{"num_key_value_heads": 2, "intermediate_size": 256, "vocab_size": 4096, "qk_norm": false, "attn_scale": 0.177, "bias": "all", "tie_word_embeddings": false, "parallel_block": false, "init_std_qkv": 0.0625, "init_std_o": 0.0114, "init_std_up": 0.0625, "schedule": "cos", "final_lr_fraction": 0.1, "max_seq_len": 128, "dataset": "wikipedia_en"}
Each number is 128 + 24 x the weight over its row's rms, rounded and kept within 0 to 255. Layers, rows and columns count from 0. The size above them is the row's rms in percent of the matrix's.

# layer 5 attention value, 64x64, rms 0.0965, rows 0-48, columns 0-63
size [ 77  99  84 100  95  79  87  90  93  92 103  99  88  90  91  82  95 104  72  99  95  94 103  83 105  91  99 102  88  84  97  89 108 118  97 101 100 104 112 103 105 114 106 102 107 124 114 111  98]
[[154 144 122  82 114 102 147 135 114 115 153 143 165 113 123  91 141 139 145  71 156 122  94 153 134 163 130 122  99 151 148 112 156 123 124 117 162 155 145 117  96 146 153 100 132  84 128  81 117 101 154  88 167 142 106 144 122 147 147  98 109 114 154 125]
 [104 129 150 133 172 145 110  99 149  98 156 124 141 107  87 157 137 181 115 139 123 119 185 107 142 105 126 131 140 113 134 149 119 101  85  51 111 143 117 149 109 111 148 142 140 111 108 130 128 128 134 148 114 129 135 159 128 154 129 132 158  90  94  95]
 [124 113 109  91 162 117 134 100 142 130 112 130 175 108 129 119 135 165 111 167 121  65 127 134 178 118 118 123 131  97 133 152  89  97 123  94 152 148 106 142 111 110 124 137 167 134 112 118 147 170 122 163 113 113 157 159 126  83 147 135 145 114 133  89]
 [142 159 151 132 133  79 138 122 139 120 144 157 171 107 158 130 157 133 152 106 133 108 128 127 138 130 126 106 101  88 143 140 123 131 102 101 193  96 131  99 109 118 137 108 161  84 154 122 106 127 145 122 139 100 145 170 159  91 133 103  98 110 127  81]
 [ 94 129 107 115  74 104 154 151 147 119 119  97 110 147 178 130 132  70 138 127 146 137 103 176 112 128 116 126 114 112 156 144 149  84 165 140 153 122 165 134 160 142 135  97 142 149 166 122 102 117 114 112 138 116 132 146 131 158 125 121  80 146 142  93]
 [ 97 157 127 156 109 163 145 128 137 155 130 112  66 148 147 177 118 100 140 138  99 154 163 116 145 120 127 107 129 158 114 144 115 145  85 107 101 129 138 119  94 129 140 154 110 134 123 134 154  97 112 130 115 130  86  93 115 185 125 131 110 158 107 169]
 [127 155 177 143 112 106 111 128 107 195 140  93 142 135 141 148 152 137 138 120 110 148 151 113 130 133 120 100 132 140  96 107 136 130  92 145 132  98 106 113 101 116 136 136  81 148 134 140 177 137 130 117 132 147  81 141 149 120 110 195  88  96 123 112]
 [101 124 177 150 116 185 139 123 135 166 114  91  60 128 133 148 108 120 137 115 117 176 130 132 150 160 149 123 132 151 121 123  92 111  90 151 118 143 154 117 158 139 139 126 136 105  99 163 125  66 112 123 116 153 125 123 114 114 122 116 121 153 133 161]
 [ 90  92 127 105 158 112 131 126 133 110 147 130 162 124 150 166  92 135 118 102 142 112 128  75 142 158 128 160 110 158 120 146  94 115 108 117 132 130  85 121  86 127 156 120 123 139 115 138 164 158 106 137 145 139  56 127  95 111 141 134 127 139 111 176]
 [127 136 148 133 123 148 149 138 129 114 126 128 141  72 149 123 133 124 103  58 115 183 142 150 116 138 131 113 124 164 111 109 161 127  71 110 144 138 137  98 103 110 172  87 148 116  98 123 111  91 127  91 162 118  92 127 152 131 108 126 134 111 153 133]
 [113 157 101 127  90 160 129 116 184 109 126 124 120 101 107 117 163 128 140 162 109 101 141 153 143  96 127 105 125 132 142 159 112 154 159  74 132 159 143 106 104 123 142 145 132 119 143  88  86 132 114 140  90 109 162 131 139 180 134 108 118 134 136  82]
 [185 161 174 149 139 133 119 125 107 144 140 156 148 124 139 126 157 156 158  79 114 131  77 107 145 160 133 117 105 126  77  99 179 156  92 119 141 129 136 139 129 138 116 103 149  91 114 128 142 121 141 112 168 116 117 150 160 126 120 120  99 108 137 103]
 [153  98 110 135 103 156 132  97 115 160 148 133 133 168 139 158 133 143 113 117 121  73 140 115 143 133 137 136 103 103  77 121 135 126 110 123 131 124 120  74 157 121  99 120 133 121 139 162 160 143  97 121 148  94  66 105 118  93 143 175 117 155 143 149]
 [120 146 118 151 101 127 110 123 120 127 135  95 128 164 133 181 120 116 125 154 131  99 160 108 146 121 116 132 129 100 132 158  72 110 169 101 111 109 167 116 157 144 122 135 138 126 157 158 142 176 151 106 123  80 155 123 126 123 154 169  73 115 112 141]
 [172 118 121  91 177 101 158 139  94 142 111 153 141 130 134  78 111 132 114 107 131 103  89 137 101 146 158 117 112 124 127 126 102 135 143 160 134 128  79 151 103 130 108 153 142 128 140 135 137 167 126 114 119 133 160 131 121  52 118 123 174 128 155 134]
 [ 78 113 138 148 140 132  92 106 143 106 137  91 114 129 111 183  98 109 155 122 159 115 163 111 135 119  89 146 132 146 155 153  88  87 130  98  90 116 111 163 151 105 114 108 142 124 141 171 125 142 127 157 120 146 138 148  86 113 113 134 122 143  90 154]
 [105 123  69 150 130 159 106 134 135 131 128 125 106 145 127 135 103 166 132 165 118 124 107 112 101 107 129 139 131 123 132 148 142 153 146 114  80 122 182 154 133 132 147 156 118 140 137 149 141 128 107 149 109 124 123  81 102 188 121  96 141 119 103 199]
 [124 150 101 127 122 189 156 142 102 158 128 116 117 151 166 115 162 130 123 129 129 174 160 183  83 126 132 115 147 158 109 111 120 158 128 109 160 123 162 100 132 123 147 113 104 127 133  95 108  99 117 102 132 133 112  69 156 156 120 130 151 107 150 134]
 [121 113 134 136  79 132 133 112 132 125 119  61 135 151 134 161  75 115 161 160 153 146 165  89  97 114 124 161 152 131 109 125 115  91  94 120 121 115 107 131 155 146 119 145 101 163 159 139 143 149 129 156 134 134 128 119 100 180 124 123 133 166 109 105]
 [131 118 124 102 147 149 124 106 108 143 135 129 123  95  71 152 128 174  84 151  78 128 130 117 149 146 136 129 142 111 131 170 127 130 137  88 108 172 110 140 122 128 151 149 111 140  83 146 150 100 117 150 126 186 142 112 123 132 133 115 181 109 136 167]
 [135 126 118  93 137  89 146 139 132 115 130 145 185 104 105 137 122 131 113 144 157  90 107 125 137 131 115 132 135  93 161 158 132  92 142  92 147 158  97 135  99 120 111 134 129 128 123 122 133 190 184 162 100 148 185 150  99 113 150 128 124 103 128 114]
 [152 159  79  97 104 138 148 132  99 101 107 131 141 162 149  62 146 114 109 132 160  95 132 148  97  93 134 135 152 111 129 101  92 153 139 115 150 148 126 120 113 140 131 155 118 130 147  98 120 165 144 133 114 116 185  78 106 139 135 149 134 138 150 120]
 [114 126 107 133 124 171 117 124 145 118 140  91 106 115 112 200 126 136 103 163  98 109 165 141 160 113 132 141 147 146 120 169 106 119 124  74 104 157 114 119 145 120 163 158 114 154  87 133 137 124 118 150 115 153 109  98 130 165 138 144 124 118 115 179]
 [104 134 146 148 121 111 112 115 125 167 178 116 143 133 100 189 141 144 140 181 122  92 154 106 143 108  91 132 133  89 158 150 139 141 127  95 121  91 147 116 119 120 104 129 146 131 134 195 142 146 103 117 119 134 104 121 131 156 160 153 109 101 105 135]
 [109 129 106 153 157 117 102 131 155 130 136 130 128 143  97 159 108 164 131 200 121 107 125  82 104 108 117 130 150  72 141 147 149 140 155 109  95  84 152 141 120 127 126 148 114 129 132 116 114 162 105 155  99 150 147 111 108 186 131 127 137 109  98 139]
 [135 173 113 146 126 150  96 137 141 124 112 127 107 132 129 130 147 124 129 175  89 124 163 187 136  80 117 112 151 105 135  98 127 145 146 111 125 122 105 105  76 130 145 157 112 113 141 120 129 144 126 143  95 145 171  90 155 183 116 159 122 160 149 138]
 [105 155 154 129  86 104 132 115 163  93 113 110 138  87 170 137 128 103 153 135 137 154 117 126 149 132 134 102  97 151 134 129 156 118 119 143 158 132 169 104 144 130 142  89 169 125 116 118 109  91 119 109 142 102 103 156 157 162 110 130  62 150 141  97]
 [106 115 148 158 127 151 117 138 138 152 138 111  76 119 120 149 129 141 125 171  98 166 135 130 113 105 100 143 151 153 114 132 180 167 118 144  88  96 177 108 113 120 132 138 109 109 122 132 122 107  87 153 151 116  86 110 168 178 121 144 111 104 109 131]
 [105 150 194 110 139  94 102 123 129 115 118 126 157  96  88 157 102 150 105 138  73 163 169 108 165 134 134 134 140 117 161 123  98 105 128 105 147 118  90 125 119 134 145 142 129 119 130 116 173 170 152 162 122 144 138 161 131 125 165 119 126 115 110 121]
 [156 128 148 119 154  66  98 131 102 142 139 127 160 105  85 170 117 140 130 137 147 134 202  94 153 101 118 171 142 105 132 152 101  99 120 119 105 132  97 131 105 143 141 130 123 129 120 117 151 160 162 145 140 147 149 147 106 110 141 136 102 100 118 156]
 [124  89  96 131 128  66 133 134 135 138 127 121 101 137 165 141 119 128 137 189 151 117 133 127 109 138 124 145 107 104 159 149 115 128 214 160 121 105 150 150 140 137 125 119 103 154 151 107 114 162 119 151 163 108 129 127 107 134 141 113  88 145 105 149]
 [165 146 126 171 158 169 114 126 135 141 131 143 119 131 112 161 118 165 139 143 158 123  97 108 135  99 127 156 106 113 121 118 172 165 130 105  86 156 150 126 138 129 100 119 131  80 109 162 124 115 105 131 133 121 109 115 131 188 109  97  87  96 117 161]
 [133  96 109 125 111 108 135 156 140 118 116  95 120 119 160 103 162 111 177  73 118 116  92 120 132  95 110 138 140 134 159 152 120 146 131 146 144 133 101 165  78 170 128 121 102 103 144 111 160  87 110 151 126 136 168 119 164 121 114 157 118 169 125 114]
 [142 103 180 161 105 119  92 153 122 153  93 131 140 104 131  86 126 124 150  81 110 125 124 146 142 135 126 129 146 145 122 106 121  61 136 123 157 125 158 117  85 173 134 141 112 131 143 108 123 168 139 131 156 103 148 175 108 104 112 136  84 125 125 136]
 [138 147 101 169 142 122 155 109 104 154 106 112 129 121 147  63 138 189 154 134  89 158 137 125 137 154 149 108 173 110 135 133 123 126  98 113 129 100 150 149 152 151  92 130  96  94 160 141  91 142 141 100 130 130 161 143 101 106 109 143 144 144 124 137]
 [133 132 189 148 151  95 124 124 133 118 137 108 122 141  97 111 133 128 143 128 182 157  77  97 162 120  81 177 114 115 124  86 115 148 126 132 121  99 140 138  98 118 106 131 123 112 137 126 118 119 136 193 132  92 157 144 132 109 127 107 122 162 120 156]
 [142 113  81 120 118 130 117 123 145 137 129 146 102 116 150 190 171 121 155  98 133  96 129 165 158 135 104 134 123 106 146 153 163 124 148 100 116 133 106 142 103  79 124 131 144  96  72  97 170 153 124 132 131 107 142 125 154 113 141 163  98 156 146 119]
 [129  95 136 119 111 152 108 152 158 126 129 131 160  99 125 139 115 119 150 102 152  70 147 132 124 136  85 143 109 141 141  95 121 114 125 141 123 112  90 139  60 124 138 145 135 139  97  87 142 170 129 147 116  91 164 162 141 110 150 139  76 159 132 126]
 [ 96  95 157 206 139 115 106 138 114 122 122 114  97 129 115 101 150 132 100 131 109 158 123 121 148 109 107 168 163  98 109 117 140  97 144 110 114 125 156 159 113 162  94 166 131  99 168 158 138 110 110 162 105 101 136 124 107 121  96 135 150 141 122 125]
 [141  84 140 137 169 124 107 181 139 122 146 120 153 113 146 128 122 116 153 114 151 143 148 104 110 146  96 146 129  91 101  89 124 108 121 141 139 109 122 152 119 141 140 107 116 133 155 110  58 169 111 154 118 115 161 164  77 140 126  87 111 121 135 157]
 [136 148 121 136 120 128 133 129  88 120 105 115  54 124  89 112 157 101 125 135 108 166 132 153 115 104 165 103 142 152 119 161 163 131 154 122 152 134 124 140 178 150 119  99 115 143 131 174 139 104 137  99 150 173 106 123 150 132 112 153 145 111 112  87]
 [112 140 127 143 133 121 122 135 122 102 104 103 128 129  84  93 132 157 118 162 103 181  91 123 114 126 109 129 126 106  68  99 128 123 113 166 126 113 128 134 195 157 101 123 133 158 170 181 107 128 127 128 141 145 124 124 114 159 125 149 174 119 115 131]
 [131 139  95  91 128 139 160  99 102 118 116 112 143 124 123 103 134 137 110 148 102 138 114 140 103 121 183  69 135 127 153 157 143 193 116 109 142 126 139 127 175 114 134 120 108 133 120 134 110 102 131  71 153 168 100 123 142 160 131 123 179 116 128 132]
 [ 87 156  96 122 130 145 136 117 182 112 147 117 160 107 156 146 110  92 124 131 107 124 142 117  89 175 140  93 116 138 132 158 137 158  97 130 136  97  96 131 149 107 140 129 136 104 101 149 108  92 127 121 134 149 130 110 103 149 135  65 164 145 144 170]
 [165 120 143  89 160 118 123 153 102 116 145 105 159 104  96 113 131 137 148 113 125 146 131 145 124 118 154 110 113 127 104 104 155 157 156 166 157 119 105 115 168 152 145  85 125 163 128 123  45 124 144 104 157 138 127 142 118 133 118 157 175 104 132 133]
 [106  96 161 160 120 129  65 138 122 112 114 127  93 125 115 121 137 121 128 130 116 148 129 153 130  92  87 138 126 181 120  95 139  61 124 161 130 135 135 119 135 141 122 181 147 163 138 146 152 144 122 133 163 166 126 115 124 142 122 160  87 105 142 105]
 [111 187 102 132 125 154 148 104 106 144 116 149  46 146 111 123 131 170 127 179 101 122 144 141 131 121 176 122 162 115 122 146 153 139 129  98 111 119 150 104 175 147 116 132 137 121 121 154 159 121 156 106 128 135 106 112 118 123 121 150 154 111 100 109]
 [125 167  90 100 122 139 156  89 116 116 107 129 137 142 118 120 141 151  97 164  74 151 130 131 109 153 180  78 146 129 148 147 135 152 122 110 127 122 121 118 177 118 141 137 131 123 126 139 122 121 129  85 116 178 102 111 132 152 114 119 197 115 137 117]
 [ 94 113 149 190 123 124 110 141 102 105 119 124 130 112 144 129 120 133 149  92 120 138 128 139 128 132  86 157 130 133 119 117 126  70 118 167 125 120 166 135  92 129 132 212 119 120 151  95 125 149 132 172 132 149 147 133 101 119  94 129  96 158 136 116]]